Part of a small language model's weights: 4987 steps.
Each number is 500 + 25 x the weight over its row's rms, rounded and kept within 0 to 999. Layers, rows and columns count from 0. Numbers have three digits each. The size before them is the row's rms in percent of the matrix's.

# layer 10 MLP up, 512x192, rms 0.104, rows 220-313, columns 144-191
103:518501468514521525469497498499500430500532476521458532444523496497500522580500531509547535476514533486554460501508522510516455504486519529531481
098:518471456497515468493529506531507509514497519513543523486465534509454463509515534472550525517472515479487497499492526529510509528488501485485501
104:479500515477492540507517479517502443522497540492508495506487511497495517473501518496472498544501529519474500516494502524485456494516564495465521
113:516485524490475511484486523498513473483538524493530466543527467541494467461507493482509461505501495512529480497536464492509470503516520532505514
100:466513495516475547522485519514449489480535502439488508511503478521513555501537517470538476505529490505524538483499550511542542522512489504488532
098:531505508503486488518525537500508475459492491433465529506521481522526504477514547506474502508510505493464507470510549507527485497515527495502494
093:511502520470508527511481515526507512460544500576470516517533510464491491481467467544506498516501497506530473502492509496525497475526482468500515
095:501501498486506482508466467537494534498499553523490533472490501504533489544475500492484493516525507464502497511459523546474522481481499468524523
095:476513527462503540538521504505495500472505472476512471539501489504499539519517455494518491493498466485494505487476488497502470485489492513519507
099:534495473485531520515542513505454495462459470498518492505480501506481500491541455520481490479522496502463507536504495533518500500500546518476510
088:490470510502504495562467521541489498468464490465548455502498469483520508449512493570505486505497527474449497490512517501518486498512475465475501
099:497506506506505570483475483487475507506478455508490500512427468512501507490514532494473498550518465478463487506466457489505499490457528463513511
098:501479483511502469502498469500486515492483528523537484520536496539447481492472514478506498533519506553480452519484475532475531501500477477504511
106:535540524481521520496524531435531466472476520482498509487535534466491478495542507526494485545496488478503502518481474537548535507496492478475520
096:505497494500503479517469520491512500448501554526507535495501468456537524511513518520486510472468476534523542506509497523465475510494483458486513
105:439498531504499470468464491523485553526524489470503501520514464503501504485470517514509495514472509510490461474543499503451518477483561491504543
105:505482487494503526503515538536485503478503493487496523506476540517511505480462473487529529523517505476530502505529498502484442499513489531481510
095:494530494513504494517518512486476499485554510496436544476487498518484514462475567517494504519537492515537486465551525486508468501469504439512509
104:522483518484503492481512489503495518486494534503533542466484511480457495533483499478530508472481503474454537477525558527478520507513473516533517
097:486507521515498516518489496470540470499481499496495450514480509477465488492474563512492540502542518470525492489516524453484501533530474530474540
086:516502484509497482527517490536554464551511498508517487511445501490521481475511493499460504468512532464500493491512533498507495465494462528510449
110:511513448508502495479492502512494488509467470511516528446472464483496477485492562488518508506501522499513478515526521425474497544494530472524479
101:477480515531470514526514476505536484502519464548480517486501467496547496486505491498499522472487533490502489531512496480471465447489523465455518
097:502491456476485466484490492480479489460449479508504493533510454490503471504502503536540491506451494527505535474473511500536535503529494491544536
104:507506472553461514498499523501536488487493524459529530522472523446503528535487523496480520453519484496505495453500529536533487520452507534510499
096:523468541527528463522497507485503518521527501544465493529486536536447509496482468472503512529482503481480521496445465499507511527522529527487552
108:503532481510473486525506499544543471533510496514538472526493542483512522476489499470484477512521504501500489499478475501479534508434471481454497
096:503484525516493466505486489480498509528477528520539506499475480475476464493484496463448512539446465503465511547516488461515518521490533513487488
099:497473492474519526475467508492485438499492486511503518506492495529493541521466522500498499480462509503499469488498449508512497525474498497499539
106:496506504464492486483500466519489492484522486519427494502512495505552507486471541482550517519552493504496521489507496517477518483478513491518503
099:536494470490511481479496479471437510470489472496531530536501497477468489509480504450524470546489525496492504470508465511466505498480484507523470
095:476521465543515499477519481461464545470460503507456516475489516489476485512491526486520474530486437490502424472483519522487511503504534526498536
107:519465486497510551502505480491502455496510482509512474514476505520512460493504481511513490526502490500467516499531532469510470492508453548491509
100:547512473503528510523507461470523457532505513493542476492520524549504545543440522525503500498517495471479467507538512492498486529495515496483485
105:490465525535530518464495505492487529521486500466503533519486500512472518564503534481476484500542511453487488518509488486513557460520490525516513
097:478547480532536488516491515519516455529478515497489488454479520516495519508495471520486507528497543491506495479502564498475501455521511535502498
093:503518523516532502521469468503474465545519502535525551482459496499467484492482534478527533468494475500482473510505510502498491539507534520472523
107:487535507509515490468468493481470514446486531491492496551510514483476561511482533514499491498499473503552462479505514538542493504476565484448456
089:509497493468544504477452468503508469524500499537520510496522481478535525530506498547489518486503477521527467516490505469470468464515495463483496
094:509490501507468493548528473447427495478515494447485474447495490487538464493451493506491488527535541480508496512527535477512488510494461514491490
104:490538484556447500499494484540469500514516499547529488506494482506491501512523481505519509557479514495462538484446536502494528535527485502526525
099:530521551471514500516508507536514529513537469521479508526528529527472491486511518524514498497484489509491469479480512469473524490528518509551481
093:516497528483552481507523524487522507513538504480492519482515473503539489460495439515519505483462539550496519508507482501505550473499512487545525
097:456482530503518467495469476549529484480511518498464486479486482501519469473445467505508496488462463481497519521490488512537521488526485488507481
098:501509526551508525477561485484504526478513530495498498521516520508502546478506524493473477516508526498554480477476512455515465496497521474494462
110:491494482492505516524456508477508495496463537550535476473496481503477528528517467461484501516502500457467485514505481494500466490463531530467522
090:504496479503489464505486500523544484495503464542493499499504514479491474481492482461519474511498530510499476483472488520485494547485549509551501
105:529485545540497488516453550501497560512488526502480505527509514510520511492499508486470489489504567509519487519513469528480453456516511495517513
095:488507496465483485483506511499506513472536503507453506487485480521456529514471532500531506517512444459464568469526449513486509504466519519515513
101:517486470510461542494503468488511514485449478513555527509480491508508527487496469484478481464523486571470478485516498549491511481524513467543489
095:516495481454511505505543479487502474491510508509513462478531458541529517495513484475501503460501444514499518463561487494527522505513477527466483
101:507549510533476489556499508486534504481462474491532452521466473477542565509505559507493470490487508508501503518454524486492461474467530516502491
102:481536515499498525520518496499498538506475488480483514521493482523525472475488500532506504503488472517498517438512505469496488547523490454487512
102:504496470509448503498466518496503531487500484502548514539488499466537475466504477532495501534496530520522504476472494481511494502448495493512498
098:476489463514516499499503492470459485448514486504501522474484493506494534498504511530504474506493528500518542469475520462523469505504472474459487
105:489519488512495489487495487536456435472472493495509524528467526484522489494506472522508506501504484483483528506490498496543454490460525462512492
103:506491483497495529517493507509542481474514504530458516498480526568539477571510513472440499507509522511464471475540509511506451500506517530513499
099:510517505473458547517497456511493520503518479496564525449505478474510509482469507480492513463531532552513506504467479504520503501449459547498504
099:453535510482475510508513514511488491531541495523526514491523519521538512513499501463520484500570461500460529494495495461481495486551464511494527
089:518466448449503472504512490498522479503512467478486506494574510495518508527538482521476502516521519483502470549521510509513483510528494447430462
096:501504498516507508517493483519495527521497496521460490482513473520454473519512532492520517515527538480506469491508509427473483493504530524518485
092:524477434475535473523494516458495436448457508513543512480487519494555542509478509473512466488476507491517508486474529555511481493477504504521489
102:454528504490514466563501462498514513477507531506489505507494505516519530488496510482516487570474486508500547440475512466509510493480464509482522
095:499482467494468478505471492530550470454482499502482549485452469497513500498527519473476490516505513472500508476522532459543506481471480501531533
094:487463517509521491465506524544532459552497505512523508516544493528487481546508497500502484486523500496510492507509482540511544520495547484527468
096:498487489489489534533497453524480518511463483507497533525500521484553529539494473467530514493515493509462460482467546466505523506503498516498474
100:512469487466509461471504492469500471516492494470503501538531496520481477485490511469493483528488477512484512471520531503481487527525530548508515
100:495514506509496517465506464508510536496503479512513541495517507512557475553514546523520490464467546521462478532476506524466539505450471508486474
107:515470525469507499474557522513539473486505510502482505539520516493457534489471502481511497494513496476497464487531486513533491548531489470504486
098:490502456461512517510488490454472509501490520517505510483551500550493544481501499495496485508462483503505457451487525532505470524530515478496468
105:532477513466447449485478493547471494549488496486528512477505463543511511480523504468524529524504518488496527443502500524513476511468487511486483
099:472487466487502537512517526531466455465491497490487487474543495482531499535533466487519480478480513514521504530480521531505511499486492472496498
107:499535494446558521515533479495502511470478479538523519500493509478486489524522504509526491475461521474501504519481473517511451476527467513455496
102:484525504531473475490460478506490438500519497470473541517470480493493488532547563478492472525471500488476499515487448481530488491456488496504542
110:523508461508429516480495506447456515503538503529531514489514491437482463444490479506472525500453533517522452518517518489498482526538453489541531
109:519503485523498545494468555516480526502519515475523516500498499512491490503471469515538498509545539484455480522503507456471476482503501500482489
098:462537466462533516500458515535519485462511532534552501519473528506501478500449475471514517507524520500446508483512469519537524499502525545534516
100:519470478492493497512501463497483529520530481511509524487520488494519488491479529524518500492495501526534484515517517521487510501527520494474500
108:490511491525509536489517549552483530465547510526508483483439510494457522501521442489520476507536495516494487493515445449507482501563527513512478
103:522469497510510528516477456489464505470489474534530511479487495495489508488520504501450481511495535496507523502478495489473521473508543509500507
099:534501537492526476509543550548485508501517501475505485520547449500466509541462515494524500474490469491471482524471494509482507515460532493454519
108:502489500521503497482470489486498502462464537503503487554483537444540545524562530530471490484532490509464519501466519572475505529475503496533541
105:516510495504490505482473499511561466474510523489493462498484507496475506508518466514473500516487520493490496522475501468506484499554540516512503
099:480497543530543507523476473523469474522510491515497516496477495498493486514526484474529487501501496513509498523476463535461448487490478482485519
102:528517504469494473496473488491497495535500506525524522491478500500491492519487471486525497508448482491521479475523468496451514503454482514490495
097:496472469506510541471489525497510523476471500467502510528471505500498522517493507527495501515508441497511472505517521477484474493519512500495479
099:517512473489511510509479511476541453500506492489510505476471480482505576481493476481471483529509515462491479450486520520475496527485445488528497
090:523527461507546470490450510542527496507509523513535468537519452500495481536474517508506484484484533480466461460527493502510519498480473516520534
093:507535505484480471497536470450497486522517469467525491485480521466496459485492520502478512536530510481522496551519447473504479498486538500473493
104:507526462510486504459465516512518485500475522518476474508462471474468488509466503503452491550482539501487506474517517496485472500473473501501493
091:509495464487509460474537481513484526505522513508486521548493505522498484481505518485531520535477481453535516562495492512498536518527499528539519
107:487519513518511499523482467471529507472489460460514502467510452505489531511513492569472488535474525491502516524489441496500515491528520483488524
093:500539492521521513499483467512506524529494501488453495502495471535459476516492497483517485534501545525484483507526509494500489490519501433489472
100:471498489506478441523501515506490504506520503462507491511491478510524495494489486489476496531493498542527533503507516454483466492499533456495503
# layer 10 MLP down (transposed), 512x192, rms 0.0968, rows 220-313, columns 144-191
102:503489477498485498483502469510475501471516512466519479478523519500451490499486484484504488499551508507530507476521527485475507538478461530484523
099:469492506511460511520509497519534515506513509506488499490468521531489514483436487466465482480484496490483504485526487465494507463494473514469527
099:518504447495500518529483473497521485527478505534510517507458508516507537492515498536450538455493524534460520474548498512460543528502538464479483
100:497501529505483490483496576534513516483466502487491516519524499479520511504523482528579526511519500535545513472515478478516482525490507514485451
101:523492478476514492517493514482481476462482468447501467486524519468481473540508479461466479485501487460500530489480467493496457485502484489465497
097:509504525545496475501514521495502531478491487497510493502545489516527465479490484473513534545479545485481494483475520523466510505463513513501496
094:501515515478491491536470457492518517491487510505492502462500461498493432494507495470505494505492481440486457545565515534500488515504524528484491
096:516485498491503492466518497499517500481505464451509512500500556508499482505503503493539494486500515507469503494522539490486479495526530511495502
096:437509479489478439468504510514488479478505508461485473543498483475532505510500534477451447502520502478513529461515519494516445483456508480463527
100:492505519453520437499481509472486469505475464482461491518529503505500489494497543513539495514467484543446475468508516535508501456489517502509521
085:528457532497530502540472478474488480482488493535489501487470489518503514539458453488492488498512456515511465502475504518511498499491508509500501
098:523511501506507496485496522475567437522503512543524530524515511503483481510493489495496501497495520514527536536486500460524470471513572533515518
097:523550465505475506472505532494518457498491519468479485524469520514541540451516479481517464547499500521478526494542509493478486517529504515529448
107:527517469479499488475527486477463475510464557509497526478522481490520452468487500492526511504489472461481526493528494503456531486498508499491496
099:513526571494501461500517511499444500500480493466453515484515501468531528498534481473473489482477504490500481468529504542483515504499506467506498
104:483500489475506494504535439514449495493475442431518493453476491527491525526521516481530545489505483517494492477545484503478497438483471518525516
102:537498485541511518464495526520461512515496489478507500486508515477543514511472553467495520505552498518509507519440528515512545518516505523547484
097:516558463547521508531516517470511518543494457483533464491506466507527490478477531514485522441525495493519449517538514476478544524486497470476474
102:512510503543523476489503472491459488471468524532491475481494513501513462460500488507469493533485518477463492482513501487501501535480488493519480
093:512527499444490512482482511499506529515524478437436515489548475479511490491518514484491486500511485506534502509496501509557518526492508509468486
090:499488495468564485493466483490469515493504538495471498520480475486487490470524505510491477530536464479461512504460499470501489519499491506502509
107:470501483497523501458519502506539497518441495531532502487525519499522472497487493522484509526547502500500497545503496486448486496494498520494462
099:565493508468456495481515510481462485474515485513468558507503486520505483462495489508477525485493556506496472516523526501446523490523534486490486
102:530476510499492533514516541461454532483502499501505514475487494499478486438478530506492496499481479495508512520479506539530516516557452505524508
101:495489515464502449511515493518502515459496496527496500480521514531540501536482514497549484519500543493515510490493526511530497510490510496498447
097:489492474474505501483468504499513460484457512510499476461498475497570550455512505546461470478519477493494513473483521525483510480530485518464510
102:496471488492503496505498497521500468501520454510491492482484501474484522515474504486520476476513490466551529536529503521478493556531448479479541
096:488461490515519469465485532510485521554529502473463468542496470506492504513479467491496493473511471536541520474496503490457536497507510469489517
101:497486491519508495447516472516464529497495501472536487505516512526496512537472494505524498523485497490486505462476473493484498460540526463462580
104:500485531471497486501507483522507505457476513528493473492475484495507476514518535510540509537512490523453537508481474504486515480475539515510479
101:470511505494545528506497482541507465522510506509484493508468510533480566523497494496466497491488499508507446492478488493530492517488506448479524
096:471477513516482502480489515461520483498507488452502479512521451490506505485512480508509456564481543520542513483486529462497477519464464476494509
105:518507530494552518483501451485498490498501486493544478508505480502474496523507555496488521498467495561465549498509504430518526484510461498524473
096:460523505541482525481469513493518524497504454526489484539457456470508490467457505506504518492475511527543514490442467507487516473512474486507509
104:434494512493515439518456492498511525525477495508510483534511473532501482493505529488511507494530491502475506454522513510517515485461483518543539
100:476500476532523511507474525477515476492451531536494524509510462506475476496469505509465495497536505461466483502485491500502490469523497515456535
094:494477464499465462494525538497503491511483515506491478518476501534493514473502538497513496442486500553552490508524502496527500501504466456548512
101:457513529491507555459503468491508489437483466490490483483508513483482514500518503502498476500526498519523499484480512537509470496506515524461510
096:478504489510484497461514515513535474494508464531489533523533507524508485503497479454481463495524476505532513487474487490496473492508497504477517
094:487534472515491504494539511476512521485472536492474499511506501484522507541497484493476493520520516487508500489520517479480524533561520467522499
103:490474528524497523495513501544507475451499478529509454526503505509486471500498509487513481523515456466506518488461541506505520499485494473509535
096:488486443510469476506478513453473490505487508482511517460512505478564514524504468458531504545492507468518512530546518508571484517452470491482495
096:508483497514525487548528490501533487528472498519465508535549535471471509511477488516489489487526483503499484478475485520484514507510521474512475
099:491516493539444494476505512460491488477496500497514502491504537523480480495475525485519489486518503479520468479482522554504504528499482516498476
099:506494543496504523554465491506539498544525518463503524487465527492479532486481499455484517502483490470501459484527455494512519456518507510531490
106:526542524479497468498523501490446500514512494520553492502508468455511475485510470525467501463496514506443519487529489476476464536550472513506510
093:506524494510517519527538507483492493494477508515481526517536494511498515530477458546472568506535487507490437511497494537491489439495489448490475
103:498471460495525486502530509469484502474495508475520533516518508480506480501497512494549466482475521491514485478511538538469508558499478466531497
101:506490486488493505515483486505487526461546486478466516523485520528492483526508489526543488527486518478469505504512498518498526512531504501494499
101:491473500457523522487517525519514487510521501462531493541477479545518541516480514525520482463524505520488480528474495496485509494510507502483436
095:483479513501499547492470475481488492503509515468507457511527500486483510522459504512507473516495492495512544495508513473514449474466482443454471
101:528535508488461503503412485513511536518457531484524506519495484506507489495504485504498483491476506512482554529502505523475500457511483493431495
105:510525553520499528500519467494435472469526484515511521497505494489496504471519545516487525469502509524493478531465531483503525505472473498535535
101:445488487466523480511516546481479514492539493523478508511446485517481477552493485536552479496497515533500537507494492474510498476472481531520498
098:454441481497504548481485505483525467472496485455495541555507503504484528513462502482459512498506495470500509494501498513473452530491485496517540
101:472503494499427514502446495469496500519538500483513469473522501471514509501450495504493500489479537554481452532495497493498476497455508472525494
104:484500478510481532485490480472473491496477457554514485489485459488482502562536525477448494449509477508474501519508511510539506477477525506497488
100:519537480457472547517481500495453460519505506529530514501534495522471537499494495526495529460460495559500506482476503527492527513476501541480468
097:457518508448500515484493481522515517535500540476476493529529474479515475518467445536552466463512482501503462506507499489511506496520494481485534
093:494530522514527513473489562503484479488479493519477527522520533489468475516494477530511529513489504468509478484504490485457477461455521503499515
096:458510502486510496497489523449483430469511496489512499527551515522520493536532514459477507507466478480531536474494515493498498488535466544535523
091:526501490526494462463492510476486506504491498492527504557501517503501500504514492522520505551523553497523483516471470495508491500483520482508510
103:490504486456530491514471495491494498475545465512467459452458540555495485507520495488488441488527529498473537487506483532551500509534499469463532
101:496512500542503484498495542482532482495478457509545486490490529511524465487563496462516458509495498527538559503504468486511474506470492491503542
094:443541505474513522493478441506506503444494497528481490494512530477487516511523499482522442540490521501500524496533530516502526479458466473450488
097:525492489537498503491447500559501509502461499454487526525498501470536486466501519521495503519483515503479506480489492509489513499498494498461476
100:479479487473566483555493499506454516497516494471514505477511504495512481484558525471488549536516532499468494543519528492474462506483524469510507
101:471528502491513499457498520496483451517488495489497512492488488477492503485490500476479465470494524527466457497473484501492474521516517516533521
104:466482471545445524495509531480518495516525491536509493469505524519462509490485492485503485519509515501493478503494498494485544481511537526515520
098:475526483537464494503538505441476482485510497462520481521495516485485477497495506511470496498498515478507489452509519516510488508539436493522490
105:536540476467463472500500490487510459545503463493492513483522553548486473472543513453544566518455549506506485492474521517465491517482500499482510
096:473529523482496469530496520444491451544562481496479493491474500455497519507494546474518470482522549498503508514492474491522494479472499503449500
107:503534487480538471524515521464464467523483525502524520499506517489502508474553517478510610507497508535532500517467488573484460511496484499481498
100:537511506490462488515498452460502497476557485506483510550502506507465495451520493480512502507505536506505536529485500493513519529516576529492481
110:501501486490490491467486488452477493554538534538517499475501528450476475484480515495531495517466479506541465471511497489522479513501475506516512
110:497496489487483521494483490491486519493511519507449489462502472471508483490459514499493551481523530530490473519508529496483502500528514494506475
098:491549480466461488500489528534495497478467495523504550477482463503477492496516498496486471506488535542490527519511542425542473459504478480468499
098:521534515491468500513507507457453498544493525542501495519492491446472488496508488484543515509500525548518497527494505482456504487512507515531508
107:497513477535486492477446536461489501508540487570468492512469533471527552522460551492482517497495477484526446492476479512453487504507507524522490
103:492494467527485492503508530529469520474501494466478506500510502490531551524480543515516500485488560486546518502462504500510470530504513449531450
096:492507478552475496490530512490531533508501520491506500505472523521515491525496504493494458489520535496518522514535510474506516461496497435492472
109:520514449488499498499471529473508509519500492528538472473486521490455456501492488516498499499497498518498474483547503454521497519519453463498477
102:524487497523486516479483519499519539476502524513447492547525532496485532472491537507528502519516515534495498500505480529530505499501504500503483
096:479513488550492503454429526567484501516507507464516482496494502476477480523504518509510505477474497533528536518462512506514514497506519509492543
103:547513503499496478512447491521485516506476494482476533510501512516516476457465492507514490512502488536497524517515510480480519482462451453517471
098:507503489467468483510495516481479506539506494459452486483515508490519506499496484487513516533493499486502471496431442522529511508515543490484494
101:508445504484458509503509518485546519474479547533512506479480553503517486498516505494501558491487483513510499493502512467511473503507517537501502
090:500481514492490487509489518538474524492506481487481547490460490517474512507444556503546525486528474543531477473500499472534544469492501543506470
094:525516489473467496493480462453465486491510501497494518550487539465492472491464516483485528485499527525483509494483494499499498555475515542493506
103:518483481480471536487481543471554483512494520513500523519497538496490469471549504481516505491535518490529525542503524521499472493483465529530494
094:512510506466509521524487506509468475506495549503470492481504482497476516471510567517468487524555499491467510491498532501527526518476494556492524
107:507523506525489513568494472516457506500505534490486500454502490473497465496543478504525490531526517490482489498529491511510510514538458511483534
094:513515507498477516486522546490557483494497448521541473542525514466496514485525443490505502467530450470487492487513495491506488541489513536509511
101:499493524502486505460548514523526473517488535448547475516480496507481486524554517505477511478491511504448485514497470476487497502494519469496524
# layer 10 MLP gate, 512x192, rms 0.106, rows 221-314, columns 144-191
096:485481568518493510508524530494525472484488475483452518467480476523519521467443461476470456454514487480492501508498494488493496503512512479497473
098:453490483533504516478487497508534484467476470492458514486488525510537497527474496476461458476509544503485436474479547508474464517443513494475502
114:483495484510493532461464547511504507513459510498533501554514494509519504450503496496509455526535501516512495499525485511476492459497502514478496
098:498509504509505469483491484463520472497427470524472459470558531526488520519451498503478489472482492498464496499504451492504465460492500484496552
102:496456525502493499492505534528475499486487464500504494523545494489482508489524522500502471537566465464506487473496496502482497489471513470486468
097:465499498492516486479464527505510442549525502560534511514505503442505512530488490499503505507517477502574478521527515479494500489469518500505494
099:477526496534553465507424515468519517521494510526420538502504479529531474482475528523451497499487513492525511492492538522493532487500520481480539
090:461462466512482472482439526469534476492491520545485529476480489507545456504510524483492475522511513508531517456531494504502497456491531485477555
097:445497449504455447466511496487529529446498500529528495487512496449545521518521548462549519482493442510496482470498515484495478484489468492502524
086:531526531504518533528475509481468489491480499491524418499468502483507481534514531560505505528551488467496522458477493480510497509506488519472468
095:488524456517513496486479526486532444555522506544483519492510505519437491502456533501486505504524444484522521504464516508533460470478506502525530
096:498463478538519552523485516529482546464502500502497517488476519495521489520500500517504523518527487462501539497520527489516506484523503531472484
103:480525483499448525476473525561563472505513490511465518456537547522538494529520472486480482513465456470447485473536464513504479482505490477529515
097:506504500478505476494556541502495486481454472492530481507503522483473541482501503493532457509523491465497507521510472487523505488501450497516476
105:478450473485485529518491507511515503486490472488498480497484515542451453471522445453469500508512504499513506496504488531499496514449471471480541
103:478504532504509474457528512536517560492506472524495479526481533499489484528522474498507494528544481470512555505478520508518465463478439480507494
095:500475508565550539475501538494512504523530513486498529516513494500466504448527478477459483543508470454513507450466447464505438461519517498517455
105:502493457507473521489513499535524535503500484462554485526510490489490544529527491517516484492546481458480513511522468458512514526506549477505489
095:486511505529525485482477472519518490469483501493513526509498516474457485500478478466505483473501501482560538520560508465522533480533496474456503
092:509516491526553487502478524508546533488491494504507514483528480503499457549539478484513490530530517510550501503516528535464519469449467500560522
107:485514502528521481487483456484540487510504478436501493479504462502512511476497467467465470476502513496508537488539476509539491487465475557493512
095:497471503510463493501521474493553506455517487506490503492502441491575492527498537474494483486467520464496513507532488499482488466480483473498552
105:472453469461485506488520484527492473495457475501460475545539487511511470523549507505515473510502524506501540459509519463514485512490482484476539
107:480479510559467521486460540529545502474511460486484503509482506479490524532489474515512489484516491493521516514493511542544505507501503489532524
090:494486512546539524511473499501487496506511539467543494501515497483507488516521467506457508542482506492451486496520547485461531531524461510459523
102:470462495525481465489492488511524508539445512513488477520472571523512492501503484532504481486437479464547521483512501517465488482476469520470508
092:483524508526506511499494492516558536516501462522485455499469516471514497536508544494544479506517481496536515513544480463523533455499483537470516
101:475512504520518511521541523453513553474504508499458440507553551467537518540525460498506458538557489476528518504526516480562508476507490492485492
104:465478518505513501521512530508521504505512494449428509503477511508524474487485497495511519495537515491512516498540496507496484473502519513526549
104:498534480518506493521473498485488486542502488524511502508486521490515494513509463478528476490538541504519511480494491536533528472470487490443488
104:478542513481516447513540477493553461458475453486481479506489509523503522505538500524508504496519487499506542447527489524508503487471505472516515
107:515476456502479524492518521491535515520474482526490506490511504504496453509487487479524475509508490503468529512548545459487443514529499534451522
093:530541510534477545508504506508474488445506505489470531484478511450497510470524524477505488537499512512487553525471520488482512510530505501539485
102:434511545521490490532488452480562475477490510488453507501487499530522480553493541477505476493525498452478511474464518498499474469511512497519493
095:496482485500510490471485528482510488473494435505513508552536524524503514507544474458527489495502457522554502511485468534499477519444513517490501
096:520492467500500512517505522509505499479513465486464448525570511501491513471499494464489500536511508519509518481509495496491506494534475463538497
106:497453507503498494535545529518534506519481508500509495483471491528535501515508475466496491505473514478478500493496478444490487499514480514497516
095:474516508525471461512524528492498494495475481519497480512490542499487446485495493495510476524494524464493540441498497556539521499502499491506538
097:498510497498529497496456486506530497457494480474433548538545494460516510474517511497493518474513450508517521472461523481518514459495503463498540
102:475439521514510532485522516480498497529486472486468540493492510526530524499470514508513473493518532506564467528529488492488445469475483443490505
099:510460487527502501486460488468493504486487505461515504481485471517530479551452499505549488522529477496471513521541504527492520513525513508477487
094:504490544498485499507502494491494491469458440521547511533486519524432539480506478508466477493489488462489503524484475478500510501520470463542483
104:467514452491520479503488487502518514479439434502510481518478493496521488483524470557503495508478509493535478456504518468515528440498509509503481
097:487489544503506493491495478503530472472489467528502470481517495495506506519522474511527482489468489530538488483480524465474484467450501514528542
102:453478506513488499478485507486498497503467508525526467541496479512519496517502468543487468549517490507557547465507503494513490452466489488493495
096:522486465485515500509474495511480548515483487500531468515504495466518522538536520502539468488514543501506507489518503522494485546452486495533504
104:483455517499507516549462529509473483481483438506458535539536533571577511549480523540465474509497485489510478507499494523513529459502525496484495
095:463480525480523500543499561465492512523486521515479480543513438467467488477499514488534480512541471454485514518535491521518495517523506514499527
100:500534476519504547468483513448466538489439446547510482473518525501477499458529489444489500521513507488528511454552442515483499515488493475498502
097:448468505538544489474438502516504477508493493510495508474478551499507483484487505530528459507523497458514492525493513505523483484480498476510561
099:486509481465509488534507450474518524515482489484530462552508503520532516475508476466502465515542510469484485518520508486477465497510473496450513
101:490512505496529507506534490478464499485505474500466494537521514533492493466417523466498502495520470532530539493498497524545531508463480469533526
100:502487519502536508494510509485484517464515492496488459520521518520499487496445477516511490518535509462488510451500465485531502519462468504500505
095:486450522514503498489449498509488504538492492490456494538519502544479463505469480465507502503485475459472486531545508522516503490497544516487554
098:495510550496440522470468503520489547473544471492541514533521517508534501487490479505485470490481516516509491530487500480520438469490534455513541
099:528500489516464527488497537454496490517465507479486522520544473507496518507517546490496493480479489476515516528525549455538531470497539487465490
090:471447560514496510481504502495511447511472473528529480461499495490495482535489519450511499487544527474528525495521464495548479503435466524499532
098:492453487501516537491537522538499485465438498487488470512521484524502486519535474528530486510506523508530500480499487484487501532470509493513487
094:468495561486514496461472487500557514473512465498491457533467505487527492503456518511534533548486531526529528480496476516537535497499525498452538
103:487510514506496483492482522500507502493495487462493481514512530454526543509481529495490478470488494485501544438490490522551501489517480475507520
093:474545542521525508502520476525545497478492461493488534474510504514508501471491452481483494523479520490511485530462511452454486478515492456493468
110:459471508497500504491545504539528543494490471493533496488517486495501443506519486523543505503458488467501496526492475503524521452466457486479539
097:496464525473534494500524498493515509496515487533513523471499485499518491513508476520516481472570519490450502538497431539512497473516453479501510
107:493521493492501524491519477432478507455484498509508473492515528517512545452499506493485490509516492479502470456502523467512489491464484511453520
097:503500507526464486504536509482485464499516490523511532506477500528477506522499536492502473496505504422515497525469545490490434473470434502508497
100:482517459510476488506496453452531451454465469537534499533537499504489520472563509507470505501494503496541505450472530496499476505478519457466508
100:482460540502506487526535511527472490471491469501512463523496524510493500502522471479515495510554475482505548539509483474564464511539467449475546
100:486477468538495467530501487466511474496493495520478537507541504516488502487484519496473479547527492515452503508517522485499461477505479507523514
098:502464471493526485479468507498510506515478502515505458522476519498516436527512474511481484520531518516564538532517499474468511463504500531500527
105:492486532514500448499483519480519480442516483500490489510492491495476535495466502508488498451538433513493521472488479508508502503476460504455529
098:511535483503525494496467511481480511521477459480497549473525474491486526469546477449512516512498467516519485460529475484494497487535512442562539
110:457496536464506423512493505516495526519473483496512517490495556548520522506523529479481484467490491489457525485512496490491501478485509538529514
098:501533508514492477489491508517525467468539489477489503485498482490513497539546565494494516522465493503505517521496460455553491461492484446493527
105:465471550484494507462453518495478493515492507457492479472540523482541445537468500516500436477505483489478502470509524455501503516468502510511483
107:488447516527488529531501500499513482446512462484539489482530483485495466505495502482528482506533536467513510510483482477499499475492459451507545
110:483506477517506491546529465507505479479435452512465499530515491517523518522519523523512470513472462490556468492504496518499510482484487469505516
104:471445480509487519499504512489497523487536475523492507466525508521537509485459504505524484516517481489491492476532474515480481486520491518521521
105:481481574457477463450509496480524501528491469500490519504509521491520495510470488513493471482509511492466543462498490454530523491492549514497516
100:520460524523490499521499491527505496471487503502485483509507553488540462489520533499454490489494502492496547523495531469485515467522518528480495
094:506481514472546492528501475510510482530479475514494519481474499524523475481559502505514494489534471448545536514526512475490510481486460509503495
106:494540483532514472505520447502493513495449457524510515525494554510490527502542520516514485534475514490519504488550528484511498472511517493469520
102:483448501546511512497451479526514462497506500462504490496472529512494506516557443503466497470466519517469564491489504476504448482524548491512534
102:491505501495471493485510490512530491504495470507490493457479509525521533509464507490459457516490506501494481490485487538472529443466532520519491
103:497472542488512530495531551521504479515502485500476474525497483530508470476511458459484489512508474462468527494482480480502504499498455521476516
105:471479487516475517482449493489521447519467485511502489496493493538529530511466559483520485519473505512556455514506529475494503471478504492547479
098:482517513490470488506487523515500462499529485482533530485547537559470545529507487512469490533522478509471533496478515499496482464489514454492463
095:498508494529493499525472487503519459527505507498506510521510524524528488508532464497507484482479503479503513526537503477473514506508507504466517
092:501487514516507464497533476451537510488485431490480453484478512492525480496510513481508460510537502446508486487541442488520458502469543497484543
100:477472485505492487509466457509477489506530473515515510536510540514510490500496507463521498480554517548477505526490517483541527454520513507497501
099:461457448504491511508467498491527505495476476468467532521485516542517513520504462471523481520512520469481492476510489479488461487495519527528501
101:487465491509541513522515478498581469474489452470524487515468523514523480486518471474497486550478495498489561517495519496486493477536549494492545
095:459471508477497498509483497476519440461502487551538506489515520467510526480495481513487521440500443461528530505474505477487495491531479516516520
101:545433452501485548492482545497481474433471470490525466497541496488534501453484512522506519479541470502499474507539490430489487489485481498514461
090:497494522505520516462498498461503477532516476485480448495447507529484516482476480457496514496504504476498500508471444489481467509522491490479551